{
  "n_layer": 8,
  "d_model": 192,
  "n_head": 4,
  "n_kv_head": 4,
  "head_dim": 32,
  "d_mlp": 768,
  "vocab_size": 4096,
  "activation": "squared_relu",
  "norm": "rmsnorm",
  "norm_place": "out",
  "norm_eps": 1e-05,
  "positions": "rope",
  "rope_base": 145000.0,
  "rope_fraction": 0.5,
  "qk_norm": true,
  "attn_scale": 0.177,
  "bias": "all",
  "tie_embeddings": "early",
  "parallel_block": false,
  "extras": ["local attention windows", "paired heads", "value embeddings", "hashed n-gram embeddings", "an embedding shortcut", "skips across layers", "capped logits"],
  "init": "normal",
  "init_std_qkv": 0.0385,
  "init_std_o": 0.0118,
  "init_std_up": 0.0385,
  "init_std_down": 0.00481,
  "optimizer": "adamw",
  "lr": 0.0013,
  "beta1": 0.9,
  "beta2": 0.98,
  "weight_decay": 0.11,
  "lr_head": 0.0125,
  "warmup_steps": 240,
  "schedule": "wsd",
  "decay_fraction": 0.892,
  "decay_shape": "sqrt",
  "final_lr_fraction": 0.0,
  "batch_tokens": [8192, 16384],
  "seq_len": 512,
  "doc_mask": true,
  "train_tokens": 107700000,
  "steps": 8848,
  "dataset": "wikipedia_en"
}
Each number is 128 + 32 x the weight over its row's rms, rounded and kept within 0 to 255. Layers, rows and columns count from 0. Numbers have three digits each. The size before them is the row's rms in percent of the matrix's.

# down: layer 2 MLP down (transposed), 768x192, rms 0.0592, rows 296-475, columns 160-191
# up: layer 2 MLP up, 768x192, rms 0.0667, rows 297-476, columns 160-191
down296 101:062161102155110111143119071105089227114160156149103135151140057085112153139155142120160111144119
up297 095:139119091137115110111125131141128095214106165173157132165176132120141132129087113157136163089108
down297 098:159081109115125128052104102122132089106101147104150099107137145126091153107126069120200154179134
up298 101:118110136056160162109118154119130117162135110116130191123164112094070119146086137134092119122048
down298 104:095107159034149135113130134109078139141138086113175185118161109111145057088120156122068137102102
up299 102:123116124167088127133167124118132112174122129078089196092161106180163145194098153056117097117146
down299 100:144173166192083086158142155128074120175113084133138103114126111190137134170112150118068109149166
up300 099:151108148132156140058182129152119084141122121119093125084168056145173109200129136070173101132132
down300 104:105083129092156108117091133070090137093142178125149051130123182153160129112130109086186151136145
up301 093:137088130078165096090116156124136132100135123150089136085101178166124121107159093091140161127100
down301 094:089180151067126074134104140115127146126095143090077150128098086107147089132077148152103090125085
up302 109:154145072120144102111158089159108131120125110162136150076157093151171120151067088035171116161116
down302 102:164136104116119084090176196124148146115100152171167127170157182113071131115126159117151181186151
up303 101:155118169161116152119067121099128118150127129124096162082140124145169153157125209122162110140103
down303 103:141091116118123091093130126125109160042097120084158207093145111190134166197109123148143114137087
up304 114:151103169124097145121112145092081175161109033136154131120165090217167145145113120156053142110104
down304 106:114132134128142136096164083114103196085062071127153099171203132150122139166101127081080138086132
up305 117:166117081135154154112159117124089150168114119146099111150130108129233143149144079104140163124201
down305 103:151131142099131109130137041132153133160168156181075059129160139088121137156132070128110157153151
up306 111:189159159138118105154092137117132067133148123146123140101079125143141115103105129132144141133093
down306 098:125129225156130105141129102158125146096143099122091119034132156129136091111173098098141168129072
up307 097:110144076094162112129157142104076138119140117112111108113110118118171095133127136160092105075087
down307 100:120100181160106129085078100145173134174186125139145148128154135142112114131091176126121123153149
up308 096:185142079105114172134172115165127140140168152090177180112136181108119122160125097158103141108146
down308 099:197089157127131127113135086177208114100092214075147078185117149159118085116160155137128123110104
up309 105:077065144146115214144136149111112106174122113148162203104140136140117151066108111143144168140120
down309 102:142141156082132119119160135137090110176161129105156150116218125143138140085096123131144136152156
up310 098:115128129138133171162122088093081140159153153124086147071117122162141155125144132158116091123160
down310 097:074118093125103099054144090102121089086169109136138178077135140113065115140111096128094126138149
up311 096:127071103147159146145088177107083158110133091176132160103115128151153130143111108091140135154154
down311 094:118148093089122029130095152113166078183127130116107181063102104104130182095105109120102136147141
up312 094:122133086123162120148131139094159075121121088112113175151128127179187148095089126141126158142110
down312 095:146114118112100189164157174121125080087113100087136120183143144124133090112128167174137158095156
up313 101:142143098149155164139111172113143145183068131129100140131160149155162097174093164142097169139129
down313 104:138110119133138105137073086129106152092114131166143163146103117153159169139068102151096100149158
up314 103:190120154089139087147082126150127167152159135133074189102133123118141105152107085100132071133140
down314 102:149142159098090082069108178102080185105059190174176098083122158131172134175142095119209158130108
up315 095:162081166158134114064064101112146113063063123191148117143144104105176063185111115122157123065109
down315 096:076164099164119097079149102099081132098146089080111134110085100120177145167118156128120148121093
up316 096:121098113105083114133119103133166102134139071147128176126094124120158130117081160137139165137157
down316 099:104147128096160116224124126118135094123141103153083131170150183159176092126085154151072079108138
up317 102:121174100109155131065143120112126158120135117172105103143093078169125151104164168104110157181107
down317 098:149145123102171124160137157190147132117153118125126158115137072113134086128185108068091167175117
up318 102:144109107154110112106193203100169044124094105099116186137162123174141114174150117172148080129127
down318 096:109165117128148169076100117067128149156109123097117119118127135133070127120125129151120154165185
up319 095:121183063124153097114095088121182145084136111140124157113128090144141128102147115169155179146091
down319 103:131132094169132123178103097109086071136113090072086073115161211158136110122107107181071213084085
up320 093:087124122113129099191126049155076156102128135147093135117169086118141083113118156090087117097152
down320 097:144164134088119130123150074101158149138165095084165086142199117135112132121162079082137064077123
up321 093:106117152150110153167115108131143153141135140123129130085095171138116130123091095071124170158174
down321 094:054101149176178086145138170100132109146079191144141126158098124087126139131206125097159098144130
up322 092:153142137210119081117079109144172056114100129109091119060096135195140182139127151157120068140124
down322 093:155140120137092139156150102145125084118074106096111133125150134124096161193144118120106161132116
up323 093:171114123198212096134173134133163133142098129091069114156167109200138142151159153134136061149157
down323 097:133087123124130127146118145129134177080144084115122116144136135120111174161145106104139124145113
up324 095:170147158191143090159068143155181117082080119156107129112111181137126209101132133136114119086094
down324 101:139157075150140115100135147165143126137088102114160093127089140097173159131082156164146154082138
up325 099:125142141167150147152175151101128151135138099125114098079141107053154110126120141106144076155098
down325 103:161122122156211132130132082096107144111140131134161152124168169150131074124130166143165107144110
up326 103:129085090137069118117156125149151059117152113161150168153081185096160107128160121162118113128110
down326 099:158098188107124130097145112144166108115119113052163141178099105125157115122185155156152102100180
up327 110:153082146128150169121159136082123147126123160127151161157154161149119179136098109101134130111114
down327 107:126126170147108113166102104113057135133159112102144104126188169104055161085119130164111109127128
up328 099:115132133136148123118157083134115108099071148147149133048121124130134165081127124101110104143076
down328 098:113123139118123152061174124133096127125159125109144081164140117099053132183114044087101152098166
up329 100:102115070102141086159175146177132102156099078185166137093105102121135152154130104163153051086094
down329 099:064126123155161106153088137105163108127183152147102123134122193108085111132135165108126168175118
up330 111:106166101130111104144135157137079068075117142129095161085130095148150179119166181079146035136126
down330 097:136173078170076124138176184188122047123116148148177158106103127140166160100137162118129148081092
up331 104:138145062096118074124059130194097166100118120138126144096164087097101093118132140099092070108125
down331 106:152101117148112147082169125123106121123165140176113120094125145114130085152120146137065134095128
up332 104:079108134159139056177146164139145069147140136106106104048101143129115126139121143172098170103121
down332 103:159061093133191151176072156137111143136139144128067148108100119093118154214103157121156172166125
up333 105:133080134146121142124183202124137111092146150131099146117159121112124157179083129122149111106138
down333 097:095176126111092111119193142129143183145173166118134060124130127102057156195112126125148128145118
up334 093:082149113145151122202135148066144093103073100135163208145137120145172155114128161134131156145113
down334 097:133107132102087151162134115161167100121151182100103146117132066167180119143112166102128138178144
up335 097:084154134104178072103150114093114147123065096172118117117148088128140200227097123112129084100122
down335 099:152132154136141135140098124174106098114113121125151027118147144098137067139128122127106096148155
up336 103:152169056102211186054159148189155122147066064094107149141146103153125154197150075129044091137087
down336 104:097117136124126104184076119108094107142106159095122092213155098133139107117117155145125099102137
up337 101:112124134083155158088136144097129139145147053191121096161128068151135141131161125125128138121149
down337 102:143110143153193160187086162083087070161141094168141145111191095079085071131170143092087101128118
up338 094:138096121090148136113157143178168150133105109145144169131103087161138130090141166106134112175145
down338 092:150117177161104103177115103090124109176128140085101068097155086116182121108140166148096106124174
up339 096:177125112104145143167079084135104109106124140173148092111098118147155098113137099031135154116061
down339 096:164118082109103137079092133152148100117102097193106122154120159116112165083164076061181137159139
up340 104:099147127106132168104113181124127151134166055161105105144092118130094109179063138136085159112119
down340 111:076139144148147076154053096068116136136132127139114123174140156063073139128152149143124081139156
up341 096:118118159094192083157120131125111168189104099137114153115149138143131074127179156141135067126115
down341 099:139124116122153100117131129115156161103116150157143069144071133143136189104108103092099169089069
up342 100:140117125155164090057129092126141130131102138187130147141148107231136144146128165102125147142119
down342 100:106116189142178053110070100110128119139173147161098128088102083053147171176185083177081142129098
up343 099:153156101068144121088133183081158150117113117127151171105138122137129197051101088095097059152122
down343 097:177115126043106124144098096134137127127084156104116084113132166114161124127060060097111122119139
up344 108:118158114108111113159127207147127116158177033153112106149147181175102103167096121122096080116121
down344 110:076110157120170105096087115086110132089104154168115120116094129094112133167104112138123091163141
up345 112:106091109112126110090157148161078109131124118150098134063148131115110128072117128140123162134094
down345 105:135140176121196123150159174173150132183142139084110085105168112076112148096137111145133118105120
up346 103:136148097124099133119107104094120145148119117113153099116127090141197133174109124124083123099071
down346 104:143085123113073157123149173127108135120147115071087121163075169146111083188118139077135189097134
up347 112:120094080144098168064121166121169105139159092124077125178157156167132146167113039168108108057121
down347 101:088125136110095086143115066044152121066140148151127079151136158079077162114166144147111119124119
up348 092:123173073097151124106128097181082066123140140160122102157152149209121136155106106127127116114105
down348 096:111134156142136038130112152148144143196111160113140137192114120111145124084121125118165125187106
up349 101:125153121161159114077121145111153126104103060102060124124153152197209095103141095167110143096129
down349 099:121139106118177132153079102066133159113143128096094102151139072126149101096185110162193114178088
up350 103:173135134128065121129114155118089131150122093137143193130165169101107180126129137107124142113132
down350 100:161143125128136114065161122157087097092124141111140114131104133099133114127164153068204151157196
up351 098:132113062139147095084104042105153078101106146159103177063133150121148103144069155150169161123120
down351 102:127100144116147133112162077119161107154132092159105182132120105145077053112124044083159108137167
up352 099:139169134162119093071151158141090144104161127075118185097117074139107187147083177083077102148152
down352 095:159119127135064129138148161136114136124123112119175113179088048119114087166099110112070074155179
up353 096:170123170107128160108126123130090113163149157149089168112088129165149105088074118101120095146117
down353 097:113168162149100164125169072174152139065170186153095092110145091106125124126161129067127141124123
up354 102:187117103150133109135076127110096094125123174117134192138135102240147134149086077137142105103096
down354 105:097142137128112091090128159153153102160133068064144106173177162108152085164078174118152112082166
up355 099:161191162123180064146143101151130136099090133132108136156093123171133202112117090101075081100079
down355 103:131166118124155114157118148133132097140137104117158075123115153142194087137116075074081139154149
up356 096:118118105078111125107177132179155151093070032147095145094089069148103112099152098172129098124100
down356 101:105119142117087144143152156078102167071111158155139119137113148102062109083117075130102192109078
up357 094:198123133171137090119116083118144153160099123086147113143145152146102170123082144074158094099092
down357 093:099124138163110115143122139093121117138072080118121120139130180127166121132133116145091143150138
up358 099:155178128117156170041100143120192124170106097104093084135164092094158129187127116139074132117066
down358 104:149177075120092137165130095020145095159107094159098092124172112150107131148098086124160126151127
up359 107:099121107112137147147199170185145155170153063129110109175161120208150165162103131165158143123161
down359 104:071159114079141131183070126140134104139173053117146070165155206104120091134149122144145117101143
up360 102:104141075155135116057081157132121147173088096136145171163143117193114159114110123116165130132114
down360 102:159087107100110104134117100108193126140114158173148162172114100139135052072127145059142177161141
up361 095:167145110115104133064097142124107183172146102155140157119196103152159179176106115103164120150128
down361 090:084114117125107108084193146161171164116109165091118049099143128126109167160176119150176168151118
up362 106:098146130094177126036116161109160109086148066134125121118141063143130113161155134145151145182097
down362 106:078179138147120126174076145125074146164176127226063104122129120087116080146172115088119139142142
up363 097:143136143093169080167194101108066092097115158174105152048076168175089127189137122129159098143094
down363 097:160179132094191083156148151159078103125142184139162099103131126105125141069089102106172155149079
up364 103:163174135132134150147111151158131065101096123144134146140155120088135133080115076143062107102131
down364 101:162128168138120142093168074136129142099137113123128131167142093121167043147105083164144140122122
up365 101:108189133124135095051163151145113145095089124156106147135153108155145158137128122087113156102087
down365 101:137107127143147172198114136184124147118120142139143099165149161105112155056170100128082138091140
up366 090:099143130104131121178134104141126077163151131036082176089119052103138113126121074128132101094077
down366 091:149152150129144128081123004169208201108146160192146098196131175125113128116114161104107108126094
up367 100:130097099113146110089112173136130111104084126066084097106145146120180115161126190088153091087139
down367 094:166143117127148146070080155112167162175143138166108090175147079153105116136083098099108109128111
up368 091:121133112197184120124149119156123127123157129149145135098147055173111090126111110141099101184133
down368 097:135123119099108091163137103101075076119168128119119152124127123073132100113117138137086162099151
up369 099:115148112132108100085137075131133172099098083091104135143150195166081109090098133090085141091026
down369 097:050140056192122121150135126094149115162165127112142126184123131170202103106190181094160174122119
up370 097:108113126153141165110137132161141118179182130126116171111170085143133140129130171152177110121140
down370 100:150101109151144089229129160121155130160165151102131125145125139192190033058163135126143165120144
up371 100:137097151153119122099075149103165109124128097120110133063126163166112103085141188113119096131155
down371 099:110153062110109137085142119158091211071127125102100116147089128142139149150073129163103133084140
up372 096:182167106149152139071127167169136146071125148127129135170079146122151144124125072111114139078125
down372 100:153127133066112117111153089199135089103119123143175086127131110130099135123188161072177106129123
up373 092:142101116086127182104121146128101147177131076127098127168123156118132173137109136094105136099116
down373 098:039177108162141143118117140119149134154112197102114131167134109096107123160138124121104164144182
up374 106:087185127139113116123150095095142105156083141108113199067110148127171188096151163152123066114111
down374 103:102162139146128157108161107141088130098122131099140095137187157135112066143152115112137075129161
up375 099:152143100125128171198109132163118103126102101157058126139122089113104101076087138147128145148152
down375 100:131138116137107134162150101096126094086157117185068084147132205121094114072151105083128137115117
up376 119:162151133128126140102166118081124150126065089144092144132111118174138133097106110109076076075065
down376 114:140162146132104178115190109091177152100119112146087137177136139173139168098115156098116136042101
up377 101:169125126123130128158109120066124087149154138174138148104088141147096154111169118114110112079084
down377 102:114100129155131124090077082160071077097123115180082154110155122108127159119175083084166148141148
up378 098:121164107091206188132163121134100175158128114103156132069123157167148110160186102168127123113118
down378 098:136095133186177138133088114121153158119148152210137089147085137141018161133117091133100158122118
up379 094:164122087152120164078124168120132180127093073102120122141134102203152110130162111171144147122132
down379 089:086153127154097107125109164106102136169135121178102140127163108094193170116095111124105141163202
up380 092:151137113160082088099095164097131117154093105114120128140131154160160135093138116144154124142112
down380 093:099214179182141081108122178111132137148104160188151165107139106080188089131105165130060101142170
up381 096:142113073018161094090147113122089174156131122103124124142156119116175106112101124123129110204138
down381 097:104107194130174110156137155081089134142151181149112093147130090105149135162132068130094130182121
up382 104:127148082209160150128170115143074118135125092154131125084088120151168167224138142114106092109106
down382 102:082158103094143161157142111146135146145125166180183071129124138119032071149132115032124154145112
up383 108:146142155106128113131181198155132062099099117152139158068121092101108200100174158134136156143105
down383 096:138130177069146109150154171065097147085096123170119090098144119143126166123144102167147110145133
up384 101:162133157166125107090090117102133111123120149139130122088161041197123089124151090102084130106030
down384 100:134140070111040116158140142129166076137113106092191060178091159146103116175154167117088152092051
up385 094:152091130108099080133086162130173115126143084127127112114128071172136167102083081061152139161120
down385 094:122103120105135107167124118091138158141139117158112133145123089102091180148137133143108149146156
up386 095:155184124100141126083142159110126117092084148114121125136156153204128140094112189074114093113104
down386 097:103090157079128106124103205078028119169181175097125076122114087116115146176111087093136138108108
up387 104:153140133138161140153102071098143143137153067069065149120128100102215168116157159181102100151142
down387 102:125137164099118165103119052134191156077196120097165109143120101163151123176119179161099125175123
up388 105:123147140179164144178122137098134166120127145099112169091134166130171082158110140111127135124181
down388 107:125140124168151162087145199113096099084146147125126150130114157117170091117166170091158103149071
up389 093:128110095132088107186089087120129119155156087125102134113183142135132172176131129154105134122138
down389 093:173134093184173086119112086116119142136095114115082138095132103173099125096120197127083096150126
up390 092:151189107159106143112156141096112138105141106133121110121106132187141105084094166091145137102105
down390 096:151067081168092125115117151115106117180158135143118089084137124143099116141110136132134066164161
up391 098:103078046099122167041169197158148110057116130118035197119155144165103114164151104154155133122156
down391 101:041138069128136122122112093127068141129151106115071125170164162082088118080165126156094170132154
up392 100:142151079178183097092097177130098213152102121110097113128142136154160124141156163044160122137134
down392 098:211095146132167124118123154132103146088125112155133094134016121164126088142155125117120069195202
up393 089:127134147091133118102182153122138162139176092132103134082183128124129170064113120136124105159118
down393 094:140081062112152113144123100178133154085174125167087150116156131157098155101159124147080154132123
up394 106:101139135179123119142174127142111141106170126116141100103123108134163111128172111128094141099152
down394 098:163138129141063091156159134175102137125105173133113105118093084097166060122152187152095125137222
up395 091:132118095097180119073103106091116196113086126100119138141107105156159088088128087132195104150125
down395 096:203055112155163122134108131113088166130105141131142150159114134094178121139178098124124089137143
up396 105:125090141139151110075053107119105108120127086127059212151103095134137134144146113126198160160142
down396 106:165076144083131112132187129141072105117095222092109171130111096111181114088195153070150175122110
up397 102:134121106098066185194137118164156061163158084139113132139173154105133059182149127077087178103122
down397 103:077087124137187121165082133056125105126148139116091121140101150078057181051125155127158125124177
up398 099:187166070143088121116138176144210091148081103076122117110102161162104154150142131131076082070087
down398 098:135110087154129137066152092124119111066149087132126074107131131142170169172171155146062129118129
up399 096:141151131133153098095148141131104085157091105128073168151186150176105177151110125125087161136075
down399 103:084146144119176102177097140022121150142121137206132060153146113149161104097150110137166171154136
up400 098:157132166042172152103156196190090175120138079081114117146120121128130146175122033144093080136113
down400 102:074151146097145127195116160133151129117124140129083100112116118136209130143146096173110158122058
up401 097:165104135136153075101181170145086105138096121126063110124125066103178157170143139068132103134079
down401 097:170082153127139093194083157184129213086149130144123133153150127062078151087163113150189068122127
up402 101:126114104096095147179122081152126129131142084115052161167091137170167109125074131080147129097128
down402 108:096104157106125159150087107104153096100113066097098110205136181118160057115138117073117154122103
up403 097:161136122174136079145162122166143154092143093133079099093164111173135095136168077143045084106126
down403 094:148111071131147111120094084111110102182141123115110064134094163134152131148136093133152083122151
up404 101:146167084094185125085129139124136141134127135102170108105056084133191131123151152099132157090064
down404 103:110139093088185143120121114070125137145190161116180128189122061143140123170191124133109122153184
up405 101:111077115124114159092156112057078109140105124149067127068071164127120177135083064122103109100139
down405 097:080166099151134184098175141096185092166104135115140155101147192141092121151062140178145175093149
up406 097:114131085122143146127130152105115141168107102093091108080099145087135132179133160136204116138146
down406 096:120124086044110162100157155185099128158158132117095110126140126173114156136162090120078184102170
up407 114:107155099097089167169102150115171156100167131105085103101098148135136150119100119120145117121105
down407 104:077126116113153109138116198175194061143154093142208071098115182151096088168132115117142190141143
up408 111:155118112117139131099108127113089160199112113096110182154103109117148123159094119101110136110122
down408 104:168113186119060157162109070092161139154121118097111172168144145095168131169191134063111112135060
up409 097:160178115161188122136077141104179180129116133190135131110152095171103097095102130134173105149134
down409 102:175129119129109073150141146060113182095119139179084168156133097119150113139138094140116138142142
up410 110:141090108129130160116176181105125163080131118105094100043113155177184121181171216098130063091070
down410 104:107122149109202197146082105161135107150174123106232076152094129081142065124156133150126123133080
up411 102:174148115097155126103129104168102121185154152120135122111086121201143193095120139019144136113110
down411 103:077136135101191045167164116097149138130099172084108120149120161121140126122120096112153174119125
up412 094:104113089105144129130119161169112089113167126105095110136130105104109098148102161151160096154118
down412 098:160172121123151136180088074046089152085109112064140069118079136140105193123158183160113141150198
up413 097:123142105169170139150125059080152231128151101137154069119112111165169098170130112111170147179107
down413 100:125141143142139093130145123141167120118153147193152137122140120151130136124119121145102133156143
up414 107:120144120130134175198116141107142154111103116118097147140094104148122124139121139159071106096081
down414 106:106140165135081159171122101077151146150198109152100119142099095139104126118145083112101105134088
up415 098:165146142103140095140184129162119137215103147146110173125144160080138143146135101124110129095136
down415 099:131130129119107125137121115158170138111170137154160073161084124095153095043128083066145130099114
up416 091:134109135130070181151133199153081130153115080094138108123063172111125140150102128136168122065107
down416 095:105113173108140094192065104106107173144178103180167131106140155122122089118091146121075087157192
up417 102:137071083143124118149155110144026100114132096135064150086134122157199128128171111087101050151074
down417 104:109143151126182126121118142130108158042084076107138109103115167170204123116147089088124133168122
up418 089:080106116120114064119146153124163066202170126185076162155164112135122094105103154105159147168108
down418 092:159145071168163154087166142151163099104138146145121189121140107109190094089194142085146199166132
up419 100:097138121140120136135117108142061127105134171164089184109140164122123189130100107113151088089176
down419 104:215184136105086104140177146117095146111103100107139097091181144147111151072080159104120116113142
up420 103:129150107086134108108175120177146115142117131055111167049097091104131115167109159175115143128136
down420 101:143083063132141090118099118136120129170143135170088114162162106142122134147170073110103131130128
up421 110:137147095137124142157123083124126174172193103179076101105168077110091102126109102141091085135129
down421 103:183141191130113110152164116104086086049112085158106087100152144124086125123148104121194151104133
up422 098:161142144131146136117131120126146156076119103045130144113177120156120157131174143072108115123080
down422 097:130042115122158138139046073174113085120142109089152103116123187172122155101067159135173113149167
up423 097:103164108118105129108121123149149120111147092157124136084118086109180164142114179129174126097163
down423 099:108155190114141116163126123151114141093091155079116154098105169103143112120120072097127137151222
up424 095:191116073154103113133168135127186154134080121098097097062143092158170087147125124086145105114106
down424 100:107122094122163100088132091107145152139171187110114088138137127163163163157077103188133111118114
up425 110:189116064147157043059141140122101124115078114180160143153053150201148170157156141093129118140116
down425 111:126168127106093084144141126145088094162149120106129117146132124104104153136050105130138176148125
up426 097:098103108139116110134224105119107114112091061087121120063152102143165214154147099049164051168146
down426 096:131155139142123105166167113131161094145075111145119131126155146066094071065124093124151075123118
up427 113:123138125104130151135137154104128087078126072104050152179129124137140074176067151088068118122096
down427 102:116097132124097112166049110053115098090099133087093127183141146081096141117137128140099108101105
up428 102:113129060097133132115149153183099089092063126052063136130112160098186188109114131117143097114110
down428 100:144108120127127131131106085134116131099061149130087124083133157187113152153124051124112095141074
up429 098:128082143156105097141125144121092163164128154190154120148161123152132161168103066028154114201137
down429 095:131132164160142085100128141116123177130160150137192082099124109164065148128123082173130145173128
up430 098:142172112169139171103076124140145111127102138173120203077181126060180164136160133086048125057093
down430 099:083183187133141124110110131170166067083129169072087131164119101083160103111177141153168121139109
up431 101:190088110172103107142151115175164058130111087190125114103141076136123129150185135126072109166100
down431 100:129162150080092051088115196147178099113087067108141119091110106169176126153144121119112147180092
up432 096:150160079194142140137159188095098130120128107102157094119139103104108112090181081121119124139121
down432 093:105117142113120106113157150152103145126152152106138106167125115086160143149146164137081108126185
up433 092:131100083121171164086142134198056203121124064180165152123160149102110148130124100104046096120073
down433 096:091142134118117095125095103110119153167130119142173133075209185110117119158153079149046080179122
up434 091:134111088136168111207116150123086107178138076102125094090138189155144107198152178139153076109111
down434 097:120155153102102154122142137054114097121153094083188135132077136112087164140115123145111133114104
up435 108:150108118168185119155128111156130139079096104092111160146127145130172153154122125141155165099132
down435 109:106090187160102163040140121151117098111129118093107114181126137095076098108148069115147148178103
up436 098:134151137121141145134114147098092105103158121071119158048055140102091154139103176174101108131178
down436 098:182105150105154131124153139122119158098077148067064138152124154086100149122106122174168173191189
up437 101:098140101078107094088092127101059117163070102087136202143159082122164150176124185140150169131105
down437 094:108121083137109081150110166084116103106116161129176138145126071112156167140094102166154133174120
up438 111:127152096071146157121120137164115146072076070121116156083091062124160149107122125131086113153101
down438 101:078080118107107126137107125149074131126069163095146179143085104122111201155093145101134116096115
up439 099:123153138124112105083087138118087091190184104073162204086165130118107118186109135178058126157137
down439 101:107140181117190121169095147102140131141085134213124198112125138113122131074171182089146155138134
up440 110:144166069175159118116159159161160102129078141108075104110121131149092148146120105167145133089082
down440 102:151121122156163122085167140133128096039171127137148126115091158182151182158171162107083153134114
up441 106:158116106096144162089155103152117181175087104145101118171125098128191136125156079142102132141151
down441 091:168122145112128160087173042157110126125136152119109088141111148144131129145105084167127141113140
up442 089:113154120068188102079135121123107099152164102097140187068095125101180165131140171128151128167104
down442 091:141179119134096142166166098137140120111183179138137106117166141091168072126148094110070155077131
up443 105:145091110121133122107151102160154118111092129104126166160106093122210143146108112102087176135060
down443 103:151146105077096151121132113104092075112144082123158107099121154094178142111128124145169182121121
up444 100:166138149167111174177089148147124095185139152116064122122114123067132131154173089160140053083065
down444 100:134120111047161167117116157144174108137167171130150129104138172148053181097140126136126157148124
up445 091:145131143143134080114098180140066125102159104110086175146130106137124106128167132098167138142132
down445 090:159151101114136166116130097123142121138119180139163087092145152140162079090177131142133131113169
up446 096:203143127122141117133098073210126083131136126162098129122156100154112133145167140142156129132112
down446 098:121119152104128050117101127163115087166132150164162146093173143093103135111158110114148070098141
up447 104:108134090121152100100079156141074125143193147146128167144161175148147124106201143070124113154151
down447 104:118066108113149106147145117143094111097211164140069101101113104184139149085123164143196112084112
up448 097:109134129153072145091135153123140156057083141164133178139130122158127140134098148134091133151087
down448 101:130148144137125187127183136079142105097150132129115110150120102124151145141123178121145159081119
up449 099:114182166172131148170178215155103134135128118151126169141134120210184170096133090073172138149170
down449 098:098108172145136165083132125169128104166129146100140110111066190137121102165095098163155103127136
up450 096:065147098166176180171115146124083089139123118050129184133155166132138116126142123111121116143121
down450 095:096073170098175183104112087110154114134101113179133115100141154124117101110128118175151065158131
up451 102:188104166138127184109107168107148120156116147127111125043104184178119244107096125122144127129136
down451 104:144179159132113152101160164165095158165085146101104097095210172080082092109151177152084131137124
up452 106:150118153149124109119172119148136111197140112160152105142174086185131144109168098134080129138108
down452 108:120110160140114140152190097137166076159137139149131083114121175085096102153112146083081167152120
up453 101:157170082180141154159129136088185105161127153108134148166117095134155160142170152108094149160124
down453 097:173186152138095123086188156134118135131132122175090136136115174191171108088170119068136134155075
up454 107:093160080096151096074089110084149134088153108127150137151094153141175148130113119072164100140099
down454 103:132135133151103146108121127084209117110165103113165132136084150155061106171171088140131120165127
up455 102:133132073209135080118116137110155107101126139091163102196150126051189140099116142073124077107093
down455 101:154121152197152134087171155130137115153183140072076090159092133150107142176116123093158063148093
up456 096:108103134143110192094137156164070105107119143093075110093159114143106162131078086133131133108084
down456 100:094083139145168145105127156185088101112131152140118065099127160118086100150142116101131139188107
up457 102:069153072152155088088124153125133112119122131105155148076120128144129141077153121101119071156132
down457 104:157179152113115128087156117152153171092147153140121094135200136066122142104179091114158042078152
up458 102:112114133127123156045122132115117100128136104104121122135070102121231162077123170170105181132112
down458 105:118105098138136091117144153096123177095140182082152160146090141136141132080079174160086177130124
up459 097:096099054144188063161156099124087134099134127139129092124103114128143154203141135138177145085107
down459 097:106113121149142070152048124101150141097152160168093133139151180094073112123141158098078125155128
up460 102:107086132139156159115174203120153086127134063099078109150161134144119125091113111157106064082114
down460 099:135149153106108108164141149138159148086142091172086119114079199139141099092148133114172116140106
up461 104:142101133083099165156129107113134131134131088136109116119160079255134124116044121134101114106106
down461 103:104156097114088213158078137155156143090072038145086134140148130175124162142101148053139155095090
up462 102:206087111146122148134165129186115105069103121109101157150096136100187149187158135132134045103095
down462 101:105175152112174103176100157112123102140120097086144119080069104189137205187141146128101114152110
up463 108:145197084100140097123071084139144154168123110126133157089197139127120137116151071087166115076069
down463 105:153109103107157116084157112129117093140096163075129166183147152150098135153103143064190130064067
up464 110:105103111054130099079132134092128155109043130142082061103178125105165159153115088142111140116143
down464 106:160058097078090109134145128132148106141131161109093124106129086140090150119102060133097134106099
up465 097:123132142181115168163159102116076061109098144091056194107152116110159163109141138052150145119116
down465 094:097126143152122115181087154188149182178101085143136098139125165120138099146070089123169107115069
up466 091:204113141186135136138076137119105107121088125139122165113113081162109151138123111167154136134145
down466 096:127175078166106068108155155146163055124111101084181077116060086099133079119187162129156216064044
up467 096:138123111130088175119079111131115143119086112161137133131127167113102117093155118058082137029105
down467 100:132095083122112130119096132160106091108141138116093094182102103097133131148104113131135127100126
up468 099:123110137157114119171097165113110070079169097121122167083176114162177175090022126098118097112121
down468 097:146109140190175139144092131133170089109084111104139185106187136106133125136141107164090116173130
up469 085:100155100161115161109136138121143125127162105103135193157112100094153161190160117116150164169143
down469 089:135042178161107085095115091171147156098118116162139143096091104084133123145146073078146072176161
up470 093:122180096083198103094124068159125182132065101111108120106083129178084157126108087106131152151112
down470 095:126103086130138053153109153091078135177134158167144100153145111084174126118121135135163184150153
up471 100:131135099209127156075133122098191118144116179102099160149131129165119157156108103118092132109144
down471 101:122105134162111155135124090152155111066142139130082192114121097101136160112178162115166124160128
up472 107:153105098109109077129131159170133204113129099043095173128123099150199109083164070133076150162143
down472 102:144167160125152092076123132164116147081134132182131136150107103177143161123178104127061150141092
up473 100:112041094111153104134188149151179130105167071147138135181153158184148119120155118150116088155084
down473 105:142082143145108122125115133093148129138163121107085071098145111142113116142100085164111101082129
up474 095:130147096139141095121192091159101130117101136147138181135138132136143139081121200146106112100071
down474 097:119141136128164136134081089181151226096135102152154139144103117172104133083121106132115144138184
up475 104:121103086167131147164132168131098110190130090190151196164142105177124149153151140074027124101126
down475 103:129126171111147104142105097140127167074157155210108100072130176114106117139130097132148111130148
up476 095:099131107131175084139165150134115154162090147133096139105094177156161183081087167136138102141178